From a checkpoint of a small transformer trained on Wikipedia: 11 layers, LayerNorm before each block.
Each number is 500 + 40 x the weight over its row's rms, rounded and kept within 0 to 999. Layers, rows and columns count from 0. Numbers have three digits each. The size before them is the row's rms in percent of the matrix's.

# up: layer 8 MLP up, 1536x384, rms 0.059, rows 1443-1495, columns 256-383
# down: layer 8 MLP down (transposed), 1536x384, rms 0.0467, rows 1443-1494, columns 256-383
up1443 113:499479490523500515455504551524549545494519464487537467541535460458504476486532475547506472510475511470438491409499443474521505621554510458493525523506509520516491469536497447488407492540509435545543450510511538525447534505462510517470424554526475510500538533530545470482490503461488492530513562491425512485498505465571520514436441533494531512495520417486535497498414529432492533488500
down1443 107:490491490530554511587585497490527470440478447564483518513492506455511519463525526535523480513518469532516484535451413509570525516488432442443520499536519465570512473489433474515536524461552515475510474577433501484437499473499510517496469564426542504558486503484465597530536481457544512509474544527522557548564454479434452507530520565478493453458441437549464391475526483502483528477464
up1444 092:506537492508445520488491476556503463574468481502501467529525507516556523502479480513417508574548521493467536554494434538531472417555447548550468551445560493527462519502484470510537541495477509474521531512503574526453518541543461503535468523476501543518523467446462434495493420464490504529407510480327544528519504472503503454455480581532434586566465427512501536498429407498487527651518
down1444 092:480533471503484533454500469478427533513483477565582416503460483561493496485498476456488441501424487554503478541493511451471492513541520461490484492473451527538506486427435520453471527458483454464512509431404537511471492487448549470574477474510571468662476540475524514475564485471484518493475471524521545498554496528489536488479494497516501487500426501523633502526488493513499472479571
up1445 100:489514488537540527561511541437515524460504486565585478528541532521535509579513532527486468512504464505467554491459433490473463569503492440505649565524505504479508476495478433422501576524505492547464568480598519453462573470474495553511447457560427511477543538518572489554497428449422464493537440492436476498489499469572459412503523490467507550451504454484501447464494504518558498478546
down1445 096:512504492447494500406562497513460492449500450450483517465542456538474526441513539535576482541450448454559461448536547489509492541485491574475461500477543451524463529439448582504510413512458500442465409508444431477510555517498550514501463494455549467483463412516435496554449437485567491490504484581532463493505569522494532529443464476561437530509476459506440560491480550477411501521562
up1446 099:480523541515432481494491483550544457526518447454500491509453542455495584491465557532526528463525460481452454528489451522536502543548482452500549489487514537489503487488429487506476495420505453485466519528528527497518516511488447523483544480436507549541483491584512519520546513477535477466424517488459550501491505495443540503414516502534497511480493461466534462570442469562557535508428
down1446 103:444521549469525505428510415487496514511528419517538443415474452477464578514557465561434479552514556491526568434536568493471539532471504491488439455566567567511499550547565457467497487508556482498533478484502477541506474470575467534526477551541506500446538500521516461467460590495498534499504506508500467478466484531516555514481467548502470513543492495450553486484486464460502541552554
up1447 095:473492437556527462451493581462492526471541552507436467503551497446476449512472549531475463484477572496474501450516518456555538476487499454481559527468510415505487453479460479483465490498536508483489504493547551507491484481576461502550454528519452511545476545489431508486449568446482468541545498519497507573534473472532474534507464454506472545590533492477508437486519515489478470494455
down1447 096:476483477473488504493465517531463536530495484506513585494395516626466533521600447511530508507457405464511532452464470462443496483471429552448533461423457523474525523548493542484554464535461480523519577459389456519469522590444564508498520509519552505515530452517531536501517482559487453540458478517528547533482529541559556437501518510502467492439457541480557553501554542494513587531497
up1448 112:471550555492514498553461548556527517443497410536512484558501565536505490512503498490419473595423503542520486509436532554518485498440433423551585467472505486495486550438550477443480528529485534564485463567561467499506490507534546570543514546446531451437525474462515469421452487531509457426484464543546462475491549490475496532470533471467485437503532494521551408510503506488513542540469
down1448 112:470554526527558503529505487452473481499533489455510480471491447512448497430585465494513427488555500452431537507475618465548521489483500514528462457524481524551492440452466464504528465484502522422504489488393534519482490461528423492484487435553563518503479486485461488540505512486527537458604557524534515502514531398437481466560508495613486531499522558493488544460415494514498483481531
up1449 088:546521528533418512481494520550454538513485451525493563545496527476480496536450501441541473513462471498499508483506421518500488492559477437477452486483472529483491518527473520493434545471478585521488487485471461477493517543545564555447522458456488522479564533527590527491491524500486524547518514504578458474497499526461463523438617514495491473544472596554496478483434444543477508469448
down1449 095:480497503523522462515508440525490499539326564496472553473487471481501535489549483535507501481521435543440511521501485511509475559478523525464521505553496476469496523449409508393489519552478441533533500481444526423476435507470459505549510528486427509461480478494484560516457529531450439550531492482535505465468518593476571518537421595510518466466522504527606475520541530481481475511547
up1450 098:503433483500518480507561482490450438494504491511497434453557536529475429488529482462536435544596500471458581446554490430518465522480447466468504526421425550552516423490513507485490471520502483456570437452434505504516464489469411503465510550547483417432485497479504462542514487527508500565464484458478542512467429506498445481480521482486466516545572506505532518492487509561440493536509
down1450 092:562528528481465484537453497524551464523467440567492572539460532437513549491401495506493503453427520502581524515472494499473474556511493523599523500500592457548520492494519544552484510524470503492528518502496478510489496496478460531456508443397532531543570524509542582481474499496485470513453544522520425425524524562547519523538481537530524438455394492547441552485503458457550532404487
up1451 106:552444512469525437504487512517531506518518539492519574495565494504559523519548470462514481484485452502524429444408434411532447495488532526459553540466537544503439476502468415555505506504496503486540499504513439476514482486439486536520516544529472552501446542470526526498524475560497488480477496481456525447427473420494526437445565514486452449516445493496506525506511516585458510540471
down1451 094:471607474489549489527542504567481476543533481538494516562444463514531536526652524516430459520510414459473481434474454456567497475489468467495477535522558487543535417488470462563501432455512481539519533514516474502549544461457489446498511532465549552488511511527488620491452463500543500489510557471492595458494472537546515486498490486483507633487516467505351526510476506527472496467456
up1452 094:514469447574520479512434518461516522445525566467544468579533448488469466476492522390464450473506520503519559427478411446488549492443543507462491529482496507480475523475560544501522490529493497468519488472398489588560557454504512503533479489549516534465502512519516484415419488435499497510539552426530508553539446468433524450564495532452537525559494484512504460477519505508476426524498
down1452 097:441495493417480527565531455457459518486513501551502547467480504445471470477670433479511503475514565541454496549505452568508516564528459539517556492444512547522555483475473469447497450565536488534525488459572501523450428506467492502573441447454502521465509501443422552477475536509472461519472481514532510519499564465465492555494506560550479476481514478529389552451496480497493521435570
up1453 095:435487534579451458488412512442474458420441483539461506500499515496527547551467564562475562533506473490533483481558451485479434550567449433470519507483493504522494486558511482508463475424507476507560516515542557517507487497454470485479463503452432617531476448487434513514544452495511476501521490466497475518521519519523480549459495465466520568501473477471514452489489478525474521478475
down1453 095:572465440571543536483513529541541485505599499492543500405485404544495475459439482518468563464546521546511533443472579418507510503470543523556533506504562522509473528536445526537441553475548564461447544537466508545506494469542473536547488465545461488519528465544504565490563510495482523479545549502493602538540539578415555548556494536485496437465561448462609544549552498489423460444506
up1454 095:500534455528466591516447486482573482517504451521533493494508507472554528491529540442455513501545486493449457471530537522451500479481483491581627494475510458425504467561571512559519503490441530514529508484544472522471499526490502537561522475501481492388506565483492507514475503563561483457484528555542452575480436485502442434437536503557528474547495472548490479538481490561502450526434
down1454 100:477438452447467531524537511513527532478526441501508512512603434539512487513511491501547496521452526541522511483468435510527493497509534460464509487474506540521446541441495521456496555488451502458464470428414496543503506548503502523472487521549553469528463459506569536558452449494502432500456557491505482505494482542614593464491515444425594506439501493470450491529525562522514470489428
up1455 100:435445544562562558523468488491468470436546517491468503528444461507483525514492485445538534484509520424533493466477480515551516553490479550457452497507500506571479479463566523472528474521417489482519536537487547510564494493569506538540539539506501504483531420490481474425494431511542496508491462482517491546524488412464454512458494555466439490511424441497518449520452566520472473522494
down1455 101:523602480530516529462560523523516447487507487544471447526468490485513433585472484547531463594557526556513474498543571512506472473545532520477462543519517542508489448471437508607548495467437525567465384473487447499484481425443513539568512444534450514461514499550510476649512462500483495569463537501506487559502481521487489486477514534488481472463511466582565531495417506470388471507506
up1456 107:529514504518491571462497493441502570443478463476514503485605484535569444521499474480526451440457495511458592526519466441475423527458558449440525511526470513533423473493543533531504556497547512593547532494519560419509511486543513495485486546421431488517513475482495499586523504500503492502397523549457460547542492447453506536446472539507458531543517512476527514518467556453463555489467
down1456 103:551559511480521532459468457464412538501558532487493493453490480389501488488485502522550501480491479500541482454476577516564519500465474449562469462512450464484527533448537469527526477548512555519504482484519445523547525507446489510467560472475479541515534473536523487393627470529566475493510478588497598483475507460503417417525522542513624510453560431472570511431502468499514528491493
up1457 094:464536497449492510538480497513446533444510509555481489517574476512558501540445512539550530537521522511480498539473495444478419521548485504472487458496434527536484480489480576527418492398516489514512517421478486485530518519492403521529486482493473515486512520416550466537481491438411445514366516480521481506503494494484463549495550490526519531570443521561573438496521518481384497529490
down1457 092:517592504505539488469482433452512492486563494487573538483453518435501498559446571525519491477549572580498522526477499480441540506433561510534563554583508502411505559522505448527571487476496514491510558540535541573519503504503577431495503543489517531556529512543563480527442489559493551475545488519478505535495509487530480441447473558533428500518544500441486529561526537515574463489508
up1458 109:532537571521527499518436532469538479519519489455538486519492552533577507528496515524508423499545499475466552445491544457539450507518510477526466530464552496466514527529466430531488539486536524500499431528570538542493485477511452486525460494436479531466522482493494534506564453502542531477479461513473499500564466544478466516526493471461489460528496473501567485448451506519479470501496
down1458 100:476437548590530523532468518549471490453557517450565483419436567470506549510466423528477467519515534518403530483489598496505499484503542428514460468595459520492542492491531425525468567577485466497460535580478540484490479575513507488546495504566486505516530522510511523463433473477488562531532512515498591514491571509386442465472437524506472539486481501465551467445482503446474553468522
up1459 106:587605404561548484505529497529450527552556597486487538590479469448511539430526527548460569578448459534486545493529515493540433482532474508478553489463598474509520500487514455513504483487591515439527557562517488527477466484485465560550543519497469491500446463561479517512454538461541487464475492443459514444507456393545473507487488494540450466531474371475518459489457434436520466495464
down1459 105:534457541500523478542451460476489529503502434486550466602424532488549558475519545559468535488538498539443485452481506463454491526429427520505482479472491546443421523471473491472530465540472504559488473538470499625505554490515517554531558465498526532509532465529541425504506497514446476482472426480557423432483523580510435543540420540503476472507554423479514583519460484452540502537465
up1460 100:439484453495485445464457556445464552490517563511453510535478567532454491551483535515493498554548488553524520538484471529502527508489471457471554528446501593495545482445490517538483527492482507430518553507475503498518550500511506481492475441527489520409489507492498507535499531499515454446383514533494499472533463508499474494418493499506476430516442555528538526502458541486481497542434
down1460 100:451492466512543443553478465475499447499454489525551564558394470529448453580510509451529504457564478485508485441473561478416492477530558487507503473457609513530522503487468504455485456482490515546496481585544531458469561495487485429524559460466543561518532441519575533547595532446522537434457420496506464524418541519473481470501478475518473478510421574473560483532537524541458473520549
up1461 107:447539536472551626499554508495493517531524482506531524567490478550494462492506444556496442501472454491468564503538518518511462527463482441490561503496501495439482532483505377516526505530487474497578520513433446487474491519477555579598577431545474477507503447549518480529506514501530472486468562507480540512500462506528556549487518512532525437472402433430510389507515508466563462470485
down1461 098:474518580542591434515513515485519555450490522514475479515495501456490527406446487540464523560491509529481469477497559491563557543538522483513495518519543445571499504545553454489463501632511483488509506507457413544407476464449592436458516456565575529545488562450430564498446523481466488518519506470493514466509472486490478438520460442481463468521465533542532490499507513535589475512545
up1462 111:531448494544527538506489436503544584423517529462534491445530400493605557489508492462470458474454526439449523440525549507445569524440490517484477540529461540501522481475492504493446499534519494484535533490514561522532565555487536477542508521527525563424568526527490462416541427479452437518441545546528470512452547497524499484466484564464375482523517508476515484506468457600506532498536
down1462 108:438490570498531509535549491525529503440585518512497526467470519406513483488533496449535560437496576525499534506458503444599507444564585548495604503463452456473454480502519483506440468519519498498503506434492446530532435494498519559562422540523519478515543497463426535498473473547485508508498520466494549508542467531477448495531495429502508514545531538476487391470519470437481511443494
up1463 100:526512494524511440502494548608586550539481516527523558475518548574481484572470487452502579492537453492551536461517421516516508492526407454486463525428503525570545531537515476508496521528510484548528542439548464525532514426409584492542464580464433424483494510434526497519505415410435475513534449507465509472490462488503552534468529498509483477510532400555534490485593558440484489525460
down1463 102:475476453505474460464462448452494568453536523558462501541475581498503448485549448557469540466481411554514505453501477498509528463522537507494543604459537478548521474537513464475525438489450530477446449537543594484427458474508480542424533463472518498534555479499467570497501518486478472495572503461489409552483561591390518428481598490510499515522510525456525518533508444544496526535463
up1464 100:382431525512519535442525494442509514502479526547501513507462461408457469519526485477467523502506535511578482489454489398539488452528534581430463452516524480537472462555443544490522516435507471540532464535597495485510503550451424472457484442424491514478491496540567446469595395517536545538473532474543467517477513550509485499515502510502464542509473527477517516412474513477518517566541
down1464 098:530509437435519542542508532577523506519555401546547445524564415475476418531599493474535498460502457486516431409543504463462492490515483567524530532483499518510473517436503505416555451513482448530521471484538450469475498520437455544491498496552498527510469500540490514439473492493533464434539446556540480514474482524451467510546513529465511498521585449572451531527466467518513485499491
up1465 096:515462515474514409556556444578529513454510488500488528542493541450465395432556442573596491502556467515551488480467478373530498538466513510552505454553543532487444529495562514533557505499431474486443482517548465535436523428463502506531539532510526562463484451467524548491571455489539470431492511524561479577542498523537518477573462476464511517500504524515520519537474530484485504471427
down1465 097:511532517526429596447473477460538499450486481478463508530520456532488533547518533523481529469556494515500526507509490556417510456522469515464500443431567529489520496533525555520530460500477508531497519450497534562544492506490479517461469488451490489511479549485525419535464534504469471525477513525422447472501466509469532530476496471581541476551516573525489524406540386512546506487495
up1466 095:487499510487437485545519539476512446434554481483494470561462508605502459494523462455511605494473573482493522573611508407504529484465442485514497504436411446485520471463486438498489522478512479487489529458517483533545527474480489531445491485504541508484528441446523455508529369489537456503490501486543548505505471424464439518536485517570488514466461459390558443476572502502420560517555
down1466 095:422571442521514501519477429497484440552500611588448556524491529433487561476447487463478508481459396486544528458417518548543499497543505534435505553548501526528434512507540514565504549507531507524481445516513480465522468560518504511565463474493536470449504437581482491471447528531530529536467503589457544525470537521477444498443447435505475493576532526460537473514523570512602510464500
up1467 104:453509556450476478503488532505475553435442479488494537451463523423454490487492504487502525514573504503481471451499442512490464529455488443524584520541518472439456527544518509539504530487534497506601401530493614515525533464513452558513486499412399576508504507458532482413497464445528474363512512488492466527427469542567502530480573564454490516481525479534527481496498410514440521478508
down1467 112:521522471518532515611539425494495498552473524530494547478466485514581605484524491485497413497512477489469460497404460536550470531489494508470524522499520429496507551473524510465467524537507468453479421467493440424528427489476500476541458412523484487520474455495506526489527490515485477554487535456556498475589568531521502500477517493457455502458429530460560456532543455548514515483545
up1468 103:472539433450464483417553492434465527526478430466567496479510556539477471483536490546455542527555547405499503477464527498530505536544484583530548479515511499458509461491530465575498466516509506517551495546473455523466516547511547497441493452517536412411508510541525466463478503504509459464474497497526480443575436479493480507493490529532544519502525503497519483447439494514510498518618
down1468 096:483517551562530470586490465499530471534517515505549456500550532484531533432471477520505467484480492545453579486493496517540513507507509515492468476561459481421436531504543470514582436525446482506500458475580563504506422534484570498563475488460517488542559460481500548579445529567466554471458485464578453560495569548543542521492396515487533511534525552411485431520491542562530493485478
up1469 088:480461466529540546502448546513504607507451502563480534530494539482556394510499515478459413521558462575553626577418471484542539598454486428419545504497533467544602383521486518566527522486502551516474501515459480491519428507607544545510482495546424509434516474528459493554434467502471538451416463530495496528461505463490496544506460541492457494460529432437494551532413487586440527490497
down1469 093:482538533452514579463495566567443538394453476539502454440510464453489510511613539569580465496546543504505500504516507513448442505495525522579497459523451462458469491566463495479461469573513479453520557488479536479501552525514594514428529496571577480570580495457477477506467443452517471542525482581475433566469498481543493497541431440474485486492513482488526506545488546465562461502606
up1470 097:495561472474536511478503605429448402481498504554454536557603451555497533493537584464468490482497535456490494549455493493549437522496433447475517472401491579563486486508561500478524566527483525501476544499493551453527442546580546530524471518488467505454490447498503478519483554536438477516502565420558450514486510515551515425511518508505518493515468522517514489525478480436525551596598
down1470 102:554535517474480508512472473487490578534468495453510447470449465606481541482632503513512511464573514506481518519581482501520531511473481438519471473548497443479531513500593523498496531455409460520485459552469459506478564478498478556528529529496511483517461533496601472513524426420529495546507497473505446466484534501541493514557428483485541563537501461450661566488511580433513525558560
up1471 105:536514528575510534432484507483427565494455552491538471542457446556430606482500521486446402565485459522454532505526503455481544435505511441434513471496534565547517451584495465499535461547485521555485529554527554494538567502441526528476533526465418519458486507480487526496464523539527489551511506527491485494486514494544494504494547478467526541472498484539514496468422495463531459564425
down1471 111:529507570500496502493465488535532457491607525523540512496538513446512434492596419465508576447455504433480494489538513468510456511514500497468507452493540493454457454465533494584404483479493498518539547475523483444502473525470487512415478496512529490528489464432478575533451556537498502475453508523479473490503500523552546509523452521492495474529537517551528422547495440552475522534512
up1472 096:486432499507445564522472471540447536429480493426521505583465568424492467502492474531567473548403459511470474469460470410496501557508451506475505496539489510472557474539443505456592524503478538465492513531578540473571490497408573484520553531423548448546471533567542451541402550524512524448492559443491481521540562499591478529456557468558566533504435470450550505489526509572461500495496
down1472 097:514557467496402531513599464458510526430556472486456466492583493480543499472517457444422597472544527588475498490484479510620479491479494437561492466463441506516518535439534502560466483468511412481497447510451516554537468515534496523503452465514492410455526459474500437502521460484395499526474488564562422475429501560489483461571563514439445524538490580490505522492467501447476482500440
up1473 097:498509483441467483424498563484538468461511457487480509544533452439508534538491479560488489470528557596568520436512578494545523466434539442447539590512478530579489533544507482467498551479422494532508507540532523509489527556515549508518490472603480537497457524498461489513405481476592475470503524470484527494423485412532549555516476436442553535474570487482522513456470531455460427426472
down1473 100:519440501454516502483515464417491518522473515527481462538545433539531490538454517547467497476483497449415466537545489511468529541547567549443442454497506549454472468494418534537523543502479543514569487485407557528500509550462501475554543600497432478484498452445470498520540520477471469431494486552532426453446507478508578486516545488490440498519458485471585568499536431453514544596520
up1474 101:456492484516492480498416530391505401490489458454498495494508489521476581532501588494508517574525509446513438445486496532506471547495513485480505524467486486511491491555492497484480499380526532471500468516496519501416502571539536477481497463518436546550521540553525526473478455573498519498542532463523498508511538473622479546478464556470547475547476559479513454496455444483423493532443
down1474 094:440463469474552477502479503541448568510516542528465483556516498489534525496514431470430466422497467522478521484515534480465466422449521530531447513460521528525442523526551466443514544540434509518482500507451505537497544452515522594465520448461493492464524528425493545471554515509524515519519477458541459454498504507415525512524478471550467510481506543557460522453507558511485454544520
up1475 100:487500417440499563447425473473518527498500433511494550507496493574498503520519496475503541456452524468516586494383522516508537553514507484481552516441500512442499491505486495501535486423428497595499547598471537457479527479477493516503505456504444494489552493546523477464459465493460471519482479460465506521490529486475461515514547492527424490456438516491509503438470517494457505611513
down1475 101:503440547410471458508441490500516456501465523515491509472474489518482533386496511504563527545540484474482517508611521440469481452488489470482486441471540418480511510527501499526441473546454504475440578523533424469509493483493526495550565464491503458515536558486471485599457472483462523488522501465471459574474454502536495482500516439502427494555447532488560410542492550495488517489517
up1476 091:468480559526530536507554469465508524489501561515487514496501542582503593533466517433485538520485505479501461555498492502494541487502535543517479486473472476502461524505454462504474435487567571459460447417598505533533511492547487532518448494441424439540516530507475442491528458570433512498474483535535449487434464528481444489510540583529487438503543540429542387471528520534458533553604
down1476 092:432456446443532523477459530481510550498561540505500499471520509465579431456527497491468528544483457497454506490443442486488539561429470477454534506471470517535574438553532554484464601480381526550503546519421495525556544454483535508547535498531471546504489517535552507526450600464514522536538487450437519536530525472576540575537411485439528554486468440488524527540484499521478501464470
up1477 097:488454511513484510446504440426515536506481538491540503506503563496468514440503496505534528478477581527525467470539504484527578569413557403495495490486480542475490483496571571460502469507481450532458524512599538430505508519437497531553436430536516546451435551457556527429550516505479449443450563518510504554468422502485453591586496530558486454550471479521538433517483487444575507555461
down1477 098:519483506516463462498511508477472559458465503517520526497449497514508434515556518512522498526500495515488530493478392462495468545544475538463497484482528529505513504489510434549479399522481484461476526502458499560520531483560447488509491487505406517596510498469511489458450468446541580514468532519528569502517484481440577538592539484575487577505573506501502530495474542456545489560496
up1478 109:493457489456514480470499547396509520524478473563529485531498492475484551414528534533524559486510540468535536476556542545575549516543443548482552501459517435483489457498486469479535483513431504544488418486585482480500490578515542478523429537468498528488548516506504489474462420415466506469534533520460449513481439494462460606507496533483514522502442479574560519455493458510481476511491
down1478 103:491488533520388484528501488466464422540532518486468558517522516538500494488558573494538450487491474478495505493494557477529510444467494493460556533467455497557519474626517488499502515509483514537493529505543508514518526501489438537537553482469506529515411460458548465562598511560466513527512502467514541480486540454507488448472521480427572532532547493448500487432477459466497496499474
up1479 098:457495472540477566464461482437491532517496483449530520526485509437488494440641531495513488593506517522585523513449520470506489487495484546490523558488549511522510536550491525557524535458578518488475482494575426501532475514548458456499401519491489509508472462540517518505438504558577586470473511492498495539403463503576471496486510522503511529485410519481468526471495488538448534544467
down1479 070:509468536525527504511508618479482475435471487497521463457509490506421513541643443458520513499457553474505512487476542464492539484525495499461434511513491513511435459487566539543470599460509433506435521497452508445565499492502463449477493557525520513501503521558517545498510486477538658552495480477479494462472484447521559506462480527529471486511429504477280551472532460489571553506477
up1480 096:453509528573522529469450486540441492443444472571451537563440545526537508483482559489428450450497491482510478552528481493468537446467498498464604518464505441547514582483507452579516461532495499587517461471552545499482460566508454490470497484498532517498502480546506480457425498523489560552529433525515468490483451447501522509507481527489458554451574471476516485451462480538500527449472
down1480 095:489527524472499461496569448473488468514442536521528469521460490533426479569416518512560464523591517560480497512514506482473531524499569520493462483506529575489585514480515456532485552450453481449494454500487447380550514475491452488584490508522517536524481546460494513473562511473524490488506524521497476477516452498405577513488501514540479480469516481504581516590520463536471448525511
up1481 096:485500479502516505472512490477558470504505444564450531478460502509521538511526471500489514464473463536465608556451459471491523529483500478455574478510562548471504474539563554537450529588576451543505471509518509513536455511517454580479454507523490498491474521543536510487475513494438464440478534513468459523517468430516465529517538540461437499611464466515540506563558468447504547468442
down1481 097:555466484528552481577547512417554517472529530493498472562495535464508468517403471496540541524439544523553511492507490513496574477445576456463488522524511544510516598578486417450492479463475497522418486474504513536522551478533509426488510410587493530603540499467472513510481495521530543527492514461524479489594513511501470473536511516530516440474527550503439504468517546509456506437508
up1482 106:529439516498501553453447500457538495535549473471559534550529517535532434421493483498490499546418460485521498499512492490516483525480431503441527540517513556525447508544531460613495571546489491483473518506458496525388554516507472532571468488447505552496478478548483531521541439557460549460506521463498487449532509461554479481493502484410499491510500571475517489557490492508489477526560
down1482 121:540425412436473517458529450523487504585509468457516432507524541515483474529612544518492477502556532453561445525481495573545463472496502532445514500516496462449492474550481514471500525492613454441479478445475391487515492461521420490448471478484482516498505495527496534505521466523393469505482537452515410425475521588499502478487522533472563493449492514515588461556511562474469507541506
up1483 102:493406450500477559439467469479589475522513472495538545473536543510459476431590526485524528553518519419493530527490520427417486502483520514504530475486548469501482527457480413630541471562547519493482560471549492470488516527537439467500404506535516573481518477475492512498461488511454502501459505472506495492463543499497456487520445568477465601543468511475535555512466523584496514566590
down1483 103:473562523450530504476495508476455526484601524489489512573491504467464536513538532519546489489543491555541487508533486519548514499449519503544514482460478501529515559472498549487645431483552501466470506493447471456490489457504464428471534457432473517494525558501426549517480520433464479503506527485477484445518475515518484526556505513486574578518536510517529523517549522499478527573509
up1484 102:463441504516527499485472534571581414523487469543430529556551504449585555466523505496507391544528527496487504428490502550497556567493491528435565534509427473460540438535535495575476526540490547466513522514464498517454512545442506491556538474452448517488456516485510494453482475481489510456561541533476521496468476403551456518524513473492513460513589498435531525506426453585433512549502
down1484 098:430419491427488557505556503547508503466504527532469486481466502481529454493582551462545545550474558490552478521451500481512500502483482490505543458477491497553481488537465586428542498427441554624478483502468456522489539463507491505473462487534458503477496479591494507472416549552522514494502548491513475537447443503581487528486535510502551544482517525498414450523521524444513488485542
up1485 094:360518522540497548466506523437550497455521470457447583549526462461517538529447486483409456471554511554497542495475483545550544469458501517565511518473473527496500479450479415506494544514439599576571466528499456483413466578547520545513451468485485465527519455544513493499472517546482430462562560570453489471512480493566507504441528514499505516513510451485522413464525479461463489512496
down1485 097:579519472444455481485466520519479494494443510518523477502502480524531522527563520479538535577454500499500473407479475526520499523482516495447503459454485496502505451426500489507455494528483459541477490512517479546529510481488483579532526537559465522555489453433528603521459459440391482488479511503545553503538496515454508540435488452479483468428554467549654569475489417527474441517467
up1486 089:511494520470509464442482446516549458560507501474529544508461507548530446599524525449528513441456621521581541471522507452536449472569485460476531443513531420563507502494514496526441514517529444525551480500478518579454549497482514596520497490542506516479598491470391503499480481495514414583534498519431530483485467448503484431553516490529578483464503453471487495510527513491422483575433
down1486 092:485518475501530522588538556443562456426476487506509486419508517521446480471528478467516494512465495559483503537444514519494408515466449523547518512528495547478582445513523432495541439458473532529525473482615447445481510469427505453508525449544469543515457453526531466504553551483525541530504557507507495557531541491562477525545483556496448531461526534481642426574532493458490507442521
up1487 111:527507582490479527400492471522541476473566545484526525456532552519607453519494539409525511475477491543514481491521446535448532478399502479437517505505431543520519498518480518536449451486546465544521460483534505487516540521515506440493499486522527550471486551513462499469530484487503493510412493475526451462489538529511465598515544545491543453445472409510542479544434512504480569513493
down1487 103:545474453535541535509554513577442527601482557485479539552548516490472578505553464505486587434499491487459515475519479445556479442454453538477557476531560468485479477587474479494466515495517441516461468478598452468534495549524408503421452532526554487486458494552576514508497495500484529538567540540520501518538507536469576401487544536559554490519501483488521454442503462546453481507577
up1488 089:605501549497523461533495462491524498473495453564414458446500540395485483581496479500481460499482444528592568530497470480504451487500504514475456477528549537460504493520505539460497510410533456472460496513466436564433453496452476512515548524529540494540537488558543503467528469410488460511472490498498525513502476522466523498558510526475506457507571478467530510551507518474509491517463
down1488 085:460591519537488469462532512539459541511552582479565457556527462618524511445476536448453509546513531483494439485473502492466546477442505474488547515487402522586448470509494511545505471503534509438582520568529571580514550473543496526497473541469495499459478488521468557560456528563513569480498490446508524485510496425437524529396524454495474489523470541500495477494495491473477504544477
up1489 111:529400539503516469520462517512531464535526428529587521505539534540541565456569532401511492502487538569454489512512453463454539497480494497513462498447538501448468527462502474570526504497432536460559528491463445494515467524500529476486517464467534495482509481442491466511439539468452542512517547518467479493548478488544519579569558535541546502544424500491519520421519544497455514476380
down1489 099:474503559492497493483529506525507544500532377487451449487465516427556461587598472513462496537533562474428425465558496459552513503518542480466477469504482462507476446481461430513486497560525476526504452520463471565473506484495448509543562429437527469509512483536450539501516534542511507460488567487511544498521543497557538452512533509505551478465543513527280582436506477495494482483497
up1490 112:506444478524562516474512512500544498463508529477477485539546494471514502535582509522467480558487466471489532432529504541529544475536464512457528539439529510493524433484493442566536532541476566492474594476446448473395486489450495508479482539547519483441521492530535468426430421527516498507516471481505555508500443491517506426528476485507499499578539421455499495489504550528516524477488
down1490 093:526502489473578523517512425450516493493464503456509468522498506503509475531705465518504523540492448540497535497473500488505473562545608495507497552505459500524509458477461507468480527519606492520468460487493513529494463448487475423486432541498547554555507500530573544509502491429528517460517480473494691482514517494571490489543510473478495511547488502496194476525597483538503487499517
up1491 088:529440501523414504524450463496532457521566482490662501569519483453483498441524495468458479485443536471459526514553512436499428507569491499495501522460484566506470589543447478474489545494551461470439563478473515460477492503477485561489524540518418489523534496500519541556559452567591529568481437457401540568475543515456458469477468540529531455520528517417489501511509469518481532481466
down1491 080:458521508453500469511486520500528487524468527539442455471460526479530472595425460536591515515494467452533438513445477547537526500429495485503505473548429473573519477483585478463483513543491497569546531507526522508498485569428474418478446444487555523446449500559525543464510519541468514348556508532608537456461525457596461502539474554500473483464522507494440520466427513527523460551543
up1492 102:543477501523510462491481481449558510546529558500510504494549491503519454466513482531487529544478473472470664543559515437452442501534502453481482493474487495435479574477440600496554454427495511477542487539522515517473546518518495508555496542485518523546529504519548533492535425539528549478377491571479441485546533464477527554492420475519547542529452465457524469463421419569512531542490
down1492 093:480454477538511516518543512521460542528442481515509479438640492422507531515447500474564524445561497507500466567504562471502579489526497409510492497505521499455505438474465425520503437477468519498465520544503561511529487486549468516477426494475512542479520454505489452496471538547472532513483560486598534499487526509436643529548524503446552533503479465483451446474495569476500483413568
up1493 090:535540553458523407495474442554466491548486516464493522495502541475544474476518511496466506431479558541455511536535492532519488515496459470457514519494498471482438481474543497480508517491388489541543491494524514532498512552470533528492523497514498479527495491503508551468584494562488444497486518591469538588475488456452419421561528520512544528505523503436533416425414538491572527508502
down1493 098:397536518483498557533521464438549519490501427498445460452500507502484446499547539539490474419433465524538542480476486565464502473498479576503471463482450516408520489493473609486539450507506570455504457515460516550495461503484502437491466521490517539527542494498449490480512484467462464492531455431504456530557496540476537465517540458444479534514488537495654574425559495520491545500516
up1494 094:482483466465454436532573546436482565433531591517486512413449564437470499481486440486519554483513425532462451484533404531505535529475422523477515529530475539544484445484530444498472468500446495440418513517463418512459497537544541540549444505541537466497519487563471475460482536524489465414494511525538490528443489523541504553521532478484463485534489551469516475503450557475534509486578
down1494 096:485477597500404564478548451474445584532443548518549409535407471491563480503462528545509523521465430482531535454502437458436446543541478507535531496542444465520496522529435497489468490539487430473509475499525566521489464474490564515528560506448488530465511491480519470550522488560496476515600443437493495517486525485540472432480522478490505474474505504545445483596497537524573430519477
up1495 112:502483467581492529479475576528564499496492485619469497441439559477474547459511516508537475508507476508518531486511449538512507513492453510555539467491533474528561461523399491485552571474476487502573514519474586536538488481479551522496483515555474542503442514525540501506502475455444520530549570465457424461526536462470484602581495579507487527489484488462542462444455462461398512435542